From a checkpoint of a small transformer trained on Wikipedia.
Architecture: RMSNorm before and after each block, rotary positions, no biases in attention or MLP, untied embeddings, capped logits.
Each number is 50 + 12 x the weight over its row's rms, rounded and kept within 0 to 99. Layers, rows and columns count from 0. The size before them is the row's rms in percent of the matrix's.

# layer 6 MLP up, 1216x448, rms 0.0596, rows 296-315, columns 112-167
110:56 44 51 38 36 51 58 64 36 61 42 50 80 61 41 38 56 51 47 49 27 48 13 41 26 58 79 39 34 39 55 41 56 64 76 40 56 63 57 54 60 34 47 57 46 68 53 56 56 32 41 37 56 44 44 37
098:50 60 66 50 35 49 49 57 63 58 49 23 66 37 63 59 74 42 58 49 64 39 50 27 73 30 38 35 61 66 45 61 69 43 69 55 65 50 56 50 52 54 36 44 63 52 66 74 54 26 52 49 64 44 31 46
101:47 45 47 64 44 43 44 58 41 84 53 74 61 40 38 50 53 55 62 56 28 60 42 39 47 46 50 45 59 26 62 32 32 51 55 29 58 63 37 37 39 59 49 50 44 70 43 34 41 54 61 50 62 25 38 64
103:64 43 64 42 44 39 46 40 64 47 59 79 45 38 54 35 58 46 61 58 52 51 45 54 71 54 47 52 58 50 47 56 75 33 56 40 41 56 59 62 50 40 40 44 49 80 67 61 35 42 44 52 58 21 65 47
096:67 54 54 65 36 64 49 52 58 56 59 45 17 36 84 52 47 54 50 41 57 57 54 73 58 46 37 50 63 59 63 40 59 68 48 55 46 47 49 28 41 49 40 34 45 40 43 68 45 52 66 62 56 40 73 55
094:59 54 34 61 37 57 36 51 62 43 47 48 60 63 42 55 59 32 78 53 39 45 62 50 22 60 56 46 41 71 54 63 43 49 46 59 38 41 34 54 51 57 37 20 56 67 47 58 42 60 47 39 47 52 48 68
097:40 51 56 53 65 42 50 51 65 47 42 44 38 60 45 45 34 59 61 43 60 67 51 40 57 49 48 63 40 73 36 39 52 52 57 53 41 46 66 49 73 60 66 54 46 32 51 45 47 36 30 58 54 38 57 62
099:37 53 36 40 67 66 35 40 71 40 47 60 42 39 55 54 38 73 62 53 47 46 61 40 53 56 59 53 33 60 49 54 52 57 67 42 54 45 24 33 50 45 30 42 46 65 40 36 48 44 68 42 48 60 60 32
091:48 47 71 78 42 41 56 39 49 57 44 55 50 53 35 59 54 61 56 48 36 39 51 46 49 40 42 41 53 64 48 67 34 40 54 59 40 56 43 59 34 51 50 70 40 38 67 60 54 49 39 57 48 38 57 54
096:39 38 65 21 45 47 52 71 36 44 36 79 47 46 37 66 63 45 58 60 53 33 47 26 41 36 56 53 57 43 50 29 73 49 21 48 36 46 51 57 58 46 55 65 37 55 48 53 62 84 38 46 49 53 47 65
099:60 39 48 46 40 35 34 63 52 57 57 47 44 40 56 56 48 45 26 62 49 54 30 40 42 53 20 43 28 46 56 58 55 43 43 45 61 27 78 67 58 60 50 36 39 48 70 40 31 71 45 42 36 55 55 53
095:28 69 67 76 44 51 53 44 32 55 55 23 54 40 48 70 43 78 61 54 55 55 63 63 56 52 52 38 30 53 57 44 54 27 79 38 62 31 50 49 30 46 35 55 29 50 42 39 67 44 49 55 50 57 54 48
097:15 68 64 48 36 60 67 39 52 41 53 56 38 38 58 48 74 47 43 62 62 56 55 31 39 65 36 53 70 47 56 39 38 51 57 61 58 53 45 53 43 59 73 57 51 52 46 66 51 44 46 55 42 54 50 47
101:54 56 61 43 65 78 34 52 46 65 29 34 53 53 42 59 50 54 65 42 55 62 41 39 87 47 37 62 45 35 69 31 54 56 39 47 38 53 54 42 30 71 44 60 54 55 44 61 49 32 44 46 41 44 45 49
095:36 47 53 56 46 43 46 50 33 38 53 39 57 45 43 59 44 55 69 51 54 56 37 62 38 22 68 54 67 70 45 53 40 55 42 44 40 51 63 66 39 46 41 67 51 38 51 58 59 39 53 62 60 52 68 61
103:62 54 49 50 59 83 51 43 42 61 62 46 45 46 50 72 35 32 56 50 62 56 48 30 35 50 64 57 51 41 57 70 49 54 51 59 40 74 51 41 46 54 48 56 50 34 36 35 20 54 31 40 47 57 12 57
104:74 46 35 49 38 67 62 66 64 69 55 54 63 61 66 50 46 45 54 52 53 51 54 65 56 30 57 45 33 34 58 71 63 36 69 67 45 50 43 59 36 61 19 49 51 67 79 71 57 47 46 56 49 38 53 62
100:43 40 42 48 36 67 30 38 51 60 42 50 50 55 59 47 54 74 51 51 58 23 77 38 70 50 63 50 45 30 61 64 53 63 42 27 39 65 41 40 54 59 70 52 52 37 22 54 59 79 55 58 41 49 67 53
091:40 57 49 63 55 55 37 37 50 45 46 19 53 41 48 66 50 85 43 46 63 46 49 48 52 45 41 67 71 65 46 58 44 44 41 47 63 56 68 58 44 56 54 43 62 74 54 41 45 40 65 44 67 55 48 43
103:49 41 44 50 49 27 37 50 39 39 60 39 68 79 51 60 48 45 55 31 63 49 54 53 55 52 54 79 41 46 68 65 48 52 84 51 65 59 63 57 60 40 55 61 30 59 36 27 52 44 50 52 53 27 27 38
# layer 6 MLP down (transposed), 1216x448, rms 0.0575, rows 296-314, columns 112-167
107:38 57 42 37 45 52 38 42 47 64 47 48 73 41 63 63 65 66 45 78 45 59 60 46 71 24 32 31 38 43 60 44 75 69 56 56 53 41 61 59 61 55 33 41 53 41 62 59 63 53 55 36 48 45 55 50
101:66 45 72 43 26 30 31 56 48 62 41 61 45 63 32 47 27 47 55 66 60 56 75 31 34 47 40 72 54 40 19 48 50 55 26 41 48 29 63 48 62 40 40 51 52 68 45 54 47 38 65 54 46 47 53 57
099:61 44 40 62 48 62 56 46 51 50 19 57 40 30 73 39 55 45 48 62 46 35 62 61 31 24 63 56 55 38 51 41 26 66 40 50 83 55 55 66 68 56 61 74 42 50 36 52 61 42 25 50 51 47 37 44
104:37 38 57 64 64 44 51 54 50 63 30 62 49 47 52 55 42 45 57 42 51 63 70 55 51 43 46 40 41 68 55 51 64 69 31 65 53 64 69 66 31 35 62 42 65 36 49 43 42 52 27 63 49 34 49 36
100:67 38 28 41 46 52 49 47 39 47 66 30 70 48 35 61 60 54 57 31 50 54 53 47 44 44 48 54 45 44 59 55 52 44 51 50 51 52 52 36 55 55 35 39 61 66 50 61 50 48 56 55 43 38 38 69
092:50 39 40 43 57 38 51 41 42 40 48 63 55 48 50 16 82 49 40 36 44 64 69 56 43 37 48 55 50 43 50 50 08 46 63 35 40 61 41 34 42 48 69 56 68 48 69 39 38 50 61 34 53 34 26 48
103:40 49 59 53 54 28 49 60 61 45 35 60 50 42 31 56 60 54 41 64 64 68 52 52 76 51 34 58 62 56 48 35 38 47 33 54 44 68 52 45 40 54 70 68 39 74 48 60 42 36 64 69 45 51 54 36
100:66 46 51 40 69 61 66 46 49 15 30 67 67 61 47 64 46 30 46 53 44 52 60 48 41 43 66 47 36 58 61 65 59 54 51 50 66 43 61 48 41 52 44 45 26 57 69 36 38 61 52 44 54 56 51 58
101:61 39 52 55 29 59 50 69 26 61 58 78 70 66 37 31 57 38 56 46 63 69 62 53 61 72 51 53 75 71 47 37 51 31 51 57 53 63 35 56 47 28 52 46 65 21 42 20 63 43 64 46 49 57 38 66
097:52 54 77 49 48 51 14 49 36 54 54 84 45 54 53 67 53 48 32 45 46 53 44 62 40 66 60 61 62 41 48 44 49 73 31 37 40 42 70 48 65 54 50 61 23 64 42 48 48 33 50 70 31 34 69 27
100:55 42 59 53 44 61 54 48 59 71 73 35 54 54 28 71 56 56 51 65 36 57 50 52 46 32 33 64 62 49 54 47 49 37 47 47 47 50 66 57 53 51 57 49 35 46 45 53 47 56 44 46 22 56 52 64
097:33 53 54 52 48 40 65 41 48 56 46 54 56 49 34 47 51 69 61 52 59 30 73 48 55 48 23 73 66 54 42 37 74 43 69 34 44 64 50 49 55 54 56 43 52 61 46 71 63 29 76 24 52 68 45 18
100:61 39 41 28 09 43 52 59 63 46 44 44 44 59 41 36 34 55 52 39 51 65 49 61 42 52 56 65 50 40 37 30 33 53 41 60 48 62 61 82 63 51 59 63 51 53 40 56 54 45 47 76 77 31 41 55
102:38 75 65 41 53 82 39 58 69 69 42 52 45 56 22 63 49 39 67 53 79 35 39 58 59 35 49 67 39 47 49 51 33 34 34 32 37 47 53 60 70 20 57 28 43 35 55 44 56 50 57 34 63 42 48 74
096:39 61 58 59 64 39 48 67 42 32 40 41 63 43 55 47 21 53 36 36 33 51 51 60 56 55 52 69 46 60 47 61 48 52 45 53 53 29 59 51 48 46 64 48 58 66 61 20 55 49 45 42 64 58 66 54
102:75 56 61 22 70 35 62 46 60 36 54 59 61 42 57 63 35 51 57 41 76 35 57 34 47 65 56 50 62 40 45 73 54 51 41 52 44 41 50 52 51 63 47 74 34 43 59 57 30 60 23 51 53 57 69 55
106:48 62 42 58 51 38 52 37 47 38 63 41 33 41 59 54 44 62 37 53 31 39 56 54 33 63 54 60 53 29 41 42 28 52 37 57 64 41 56 33 42 38 55 28 79 57 53 37 59 60 58 46 77 53 44 59
100:55 55 49 51 39 51 48 46 42 42 62 60 69 42 65 47 68 55 67 41 52 44 36 58 43 47 54 45 27 37 64 44 49 43 60 68 59 52 38 47 45 42 56 68 58 37 50 46 31 41 49 62 52 40 55 37
095:48 40 63 55 54 59 31 64 53 60 77 00 71 62 53 53 43 52 44 63 43 55 61 47 62 31 43 56 55 67 60 63 55 20 56 38 50 35 65 60 39 45 42 45 30 56 45 46 36 72 63 27 60 45 42 21
# layer 6 MLP gate, 1216x448, rms 0.057, rows 297-315, columns 112-167
097:42 33 55 46 66 43 47 71 35 22 46 51 24 69 42 56 46 51 40 69 54 51 40 56 31 56 41 52 39 51 40 54 58 66 78 53 54 37 47 58 69 24 49 67 67 54 50 30 54 43 37 60 36 51 68 49
103:39 59 42 60 57 47 66 36 31 52 47 55 65 40 50 51 43 54 67 45 60 41 49 61 41 53 64 53 63 55 69 33 48 59 58 72 48 70 48 76 50 59 41 53 71 48 49 50 29 49 40 41 61 39 78 38
098:50 50 54 52 50 56 48 55 40 53 39 66 42 58 53 55 49 52 56 36 37 44 45 44 51 47 79 54 55 65 37 50 50 61 70 42 62 35 58 40 33 47 43 68 61 71 49 53 52 78 41 45 52 36 63 65
097:48 41 31 47 47 36 36 48 35 58 49 21 52 39 56 38 47 52 46 45 36 58 26 56 49 27 71 55 32 42 41 30 59 30 52 38 61 52 58 49 60 64 46 38 58 51 38 58 61 41 26 42 60 65 57 50
097:39 40 65 55 54 60 40 58 36 49 60 43 29 36 40 58 45 22 64 63 56 48 34 65 63 56 33 51 45 38 65 52 61 61 39 66 53 44 53 36 42 50 41 28 40 62 60 41 29 59 27 47 57 40 44 46
101:52 65 52 41 62 37 47 34 45 48 65 55 35 45 50 55 53 69 69 54 50 40 55 54 56 53 62 34 51 47 47 40 56 49 39 38 60 53 59 51 42 47 66 23 47 54 75 48 80 74 49 28 67 38 69 59
098:44 50 25 60 62 32 44 45 64 62 65 68 59 44 52 49 49 60 55 56 64 51 54 59 34 50 51 59 57 48 40 38 45 73 54 34 48 59 40 32 32 51 43 58 33 58 61 54 38 38 42 70 37 60 78 26
096:50 41 71 69 45 35 47 59 47 54 48 50 36 61 38 54 46 36 59 36 45 40 62 57 50 46 61 52 50 44 92 72 51 47 57 59 49 28 53 46 45 61 24 64 67 46 42 46 39 50 48 44 57 47 56 66
101:58 59 39 57 41 53 41 50 73 32 44 68 51 52 55 29 39 59 43 60 57 54 53 52 49 38 24 55 55 39 57 65 37 57 45 71 51 69 50 51 52 41 43 46 60 72 59 39 65 55 59 73 63 49 57 46
105:44 52 53 64 37 67 62 68 45 33 49 48 41 32 32 52 42 55 44 63 43 61 61 55 51 47 38 64 47 46 47 48 46 54 67 55 58 40 61 50 56 74 65 80 44 59 48 50 52 43 30 71 65 44 40 58
093:63 53 56 46 43 36 55 58 68 39 54 55 46 56 59 47 46 20 50 42 59 63 59 71 53 55 62 25 71 44 57 29 72 69 38 46 33 60 22 42 48 66 63 31 49 50 65 37 55 57 32 33 43 59 53 61
101:69 60 75 47 68 31 49 44 60 57 53 50 43 64 50 64 48 21 51 37 57 48 62 40 38 46 65 43 55 51 77 53 46 51 41 70 38 47 36 59 44 70 47 57 72 48 68 59 56 63 41 50 54 62 68 60
104:46 71 48 43 35 45 36 66 61 61 50 67 58 68 58 54 56 63 29 28 50 33 41 24 51 40 49 60 34 41 53 40 56 36 47 57 54 40 54 53 34 53 62 44 25 50 43 78 29 47 59 52 49 45 43 42
097:54 71 56 26 58 34 46 60 40 54 41 66 47 39 50 52 53 48 60 25 59 42 58 48 63 61 50 59 35 56 47 51 63 48 55 59 43 80 33 55 43 46 53 32 41 56 41 41 30 44 39 50 58 53 59 43
101:57 46 48 44 29 62 56 55 32 46 60 44 59 43 70 62 58 48 44 45 73 66 52 50 56 44 45 45 65 76 58 59 54 56 34 41 53 38 48 58 56 62 76 53 44 41 41 47 44 74 51 40 50 51 31 42
098:47 55 48 72 40 47 54 60 61 59 58 46 71 30 56 41 61 28 61 65 47 45 61 28 37 47 69 60 67 29 79 56 57 57 45 48 48 35 81 53 41 63 60 60 62 49 57 43 65 49 67 60 36 39 60 59
101:45 78 48 43 41 70 37 56 54 50 59 49 53 71 46 63 46 41 47 46 48 38 40 78 50 51 79 51 45 66 44 64 52 43 48 33 32 45 54 39 56 40 55 54 27 66 15 55 47 49 36 65 42 50 42 51
096:43 43 49 58 51 55 35 68 42 55 57 46 47 61 59 65 52 52 40 44 61 52 51 39 59 43 46 47 57 45 45 44 37 45 41 35 34 67 46 68 50 74 70 61 73 50 63 75 38 44 41 31 53 66 78 29
099:48 52 39 55 56 53 41 35 46 28 59 54 43 61 52 39 47 45 41 49 54 62 42 68 56 45 61 43 56 27 36 45 36 52 38 53 37 39 32 51 75 58 51 50 61 53 24 56 58 72 40 69 50 72 30 69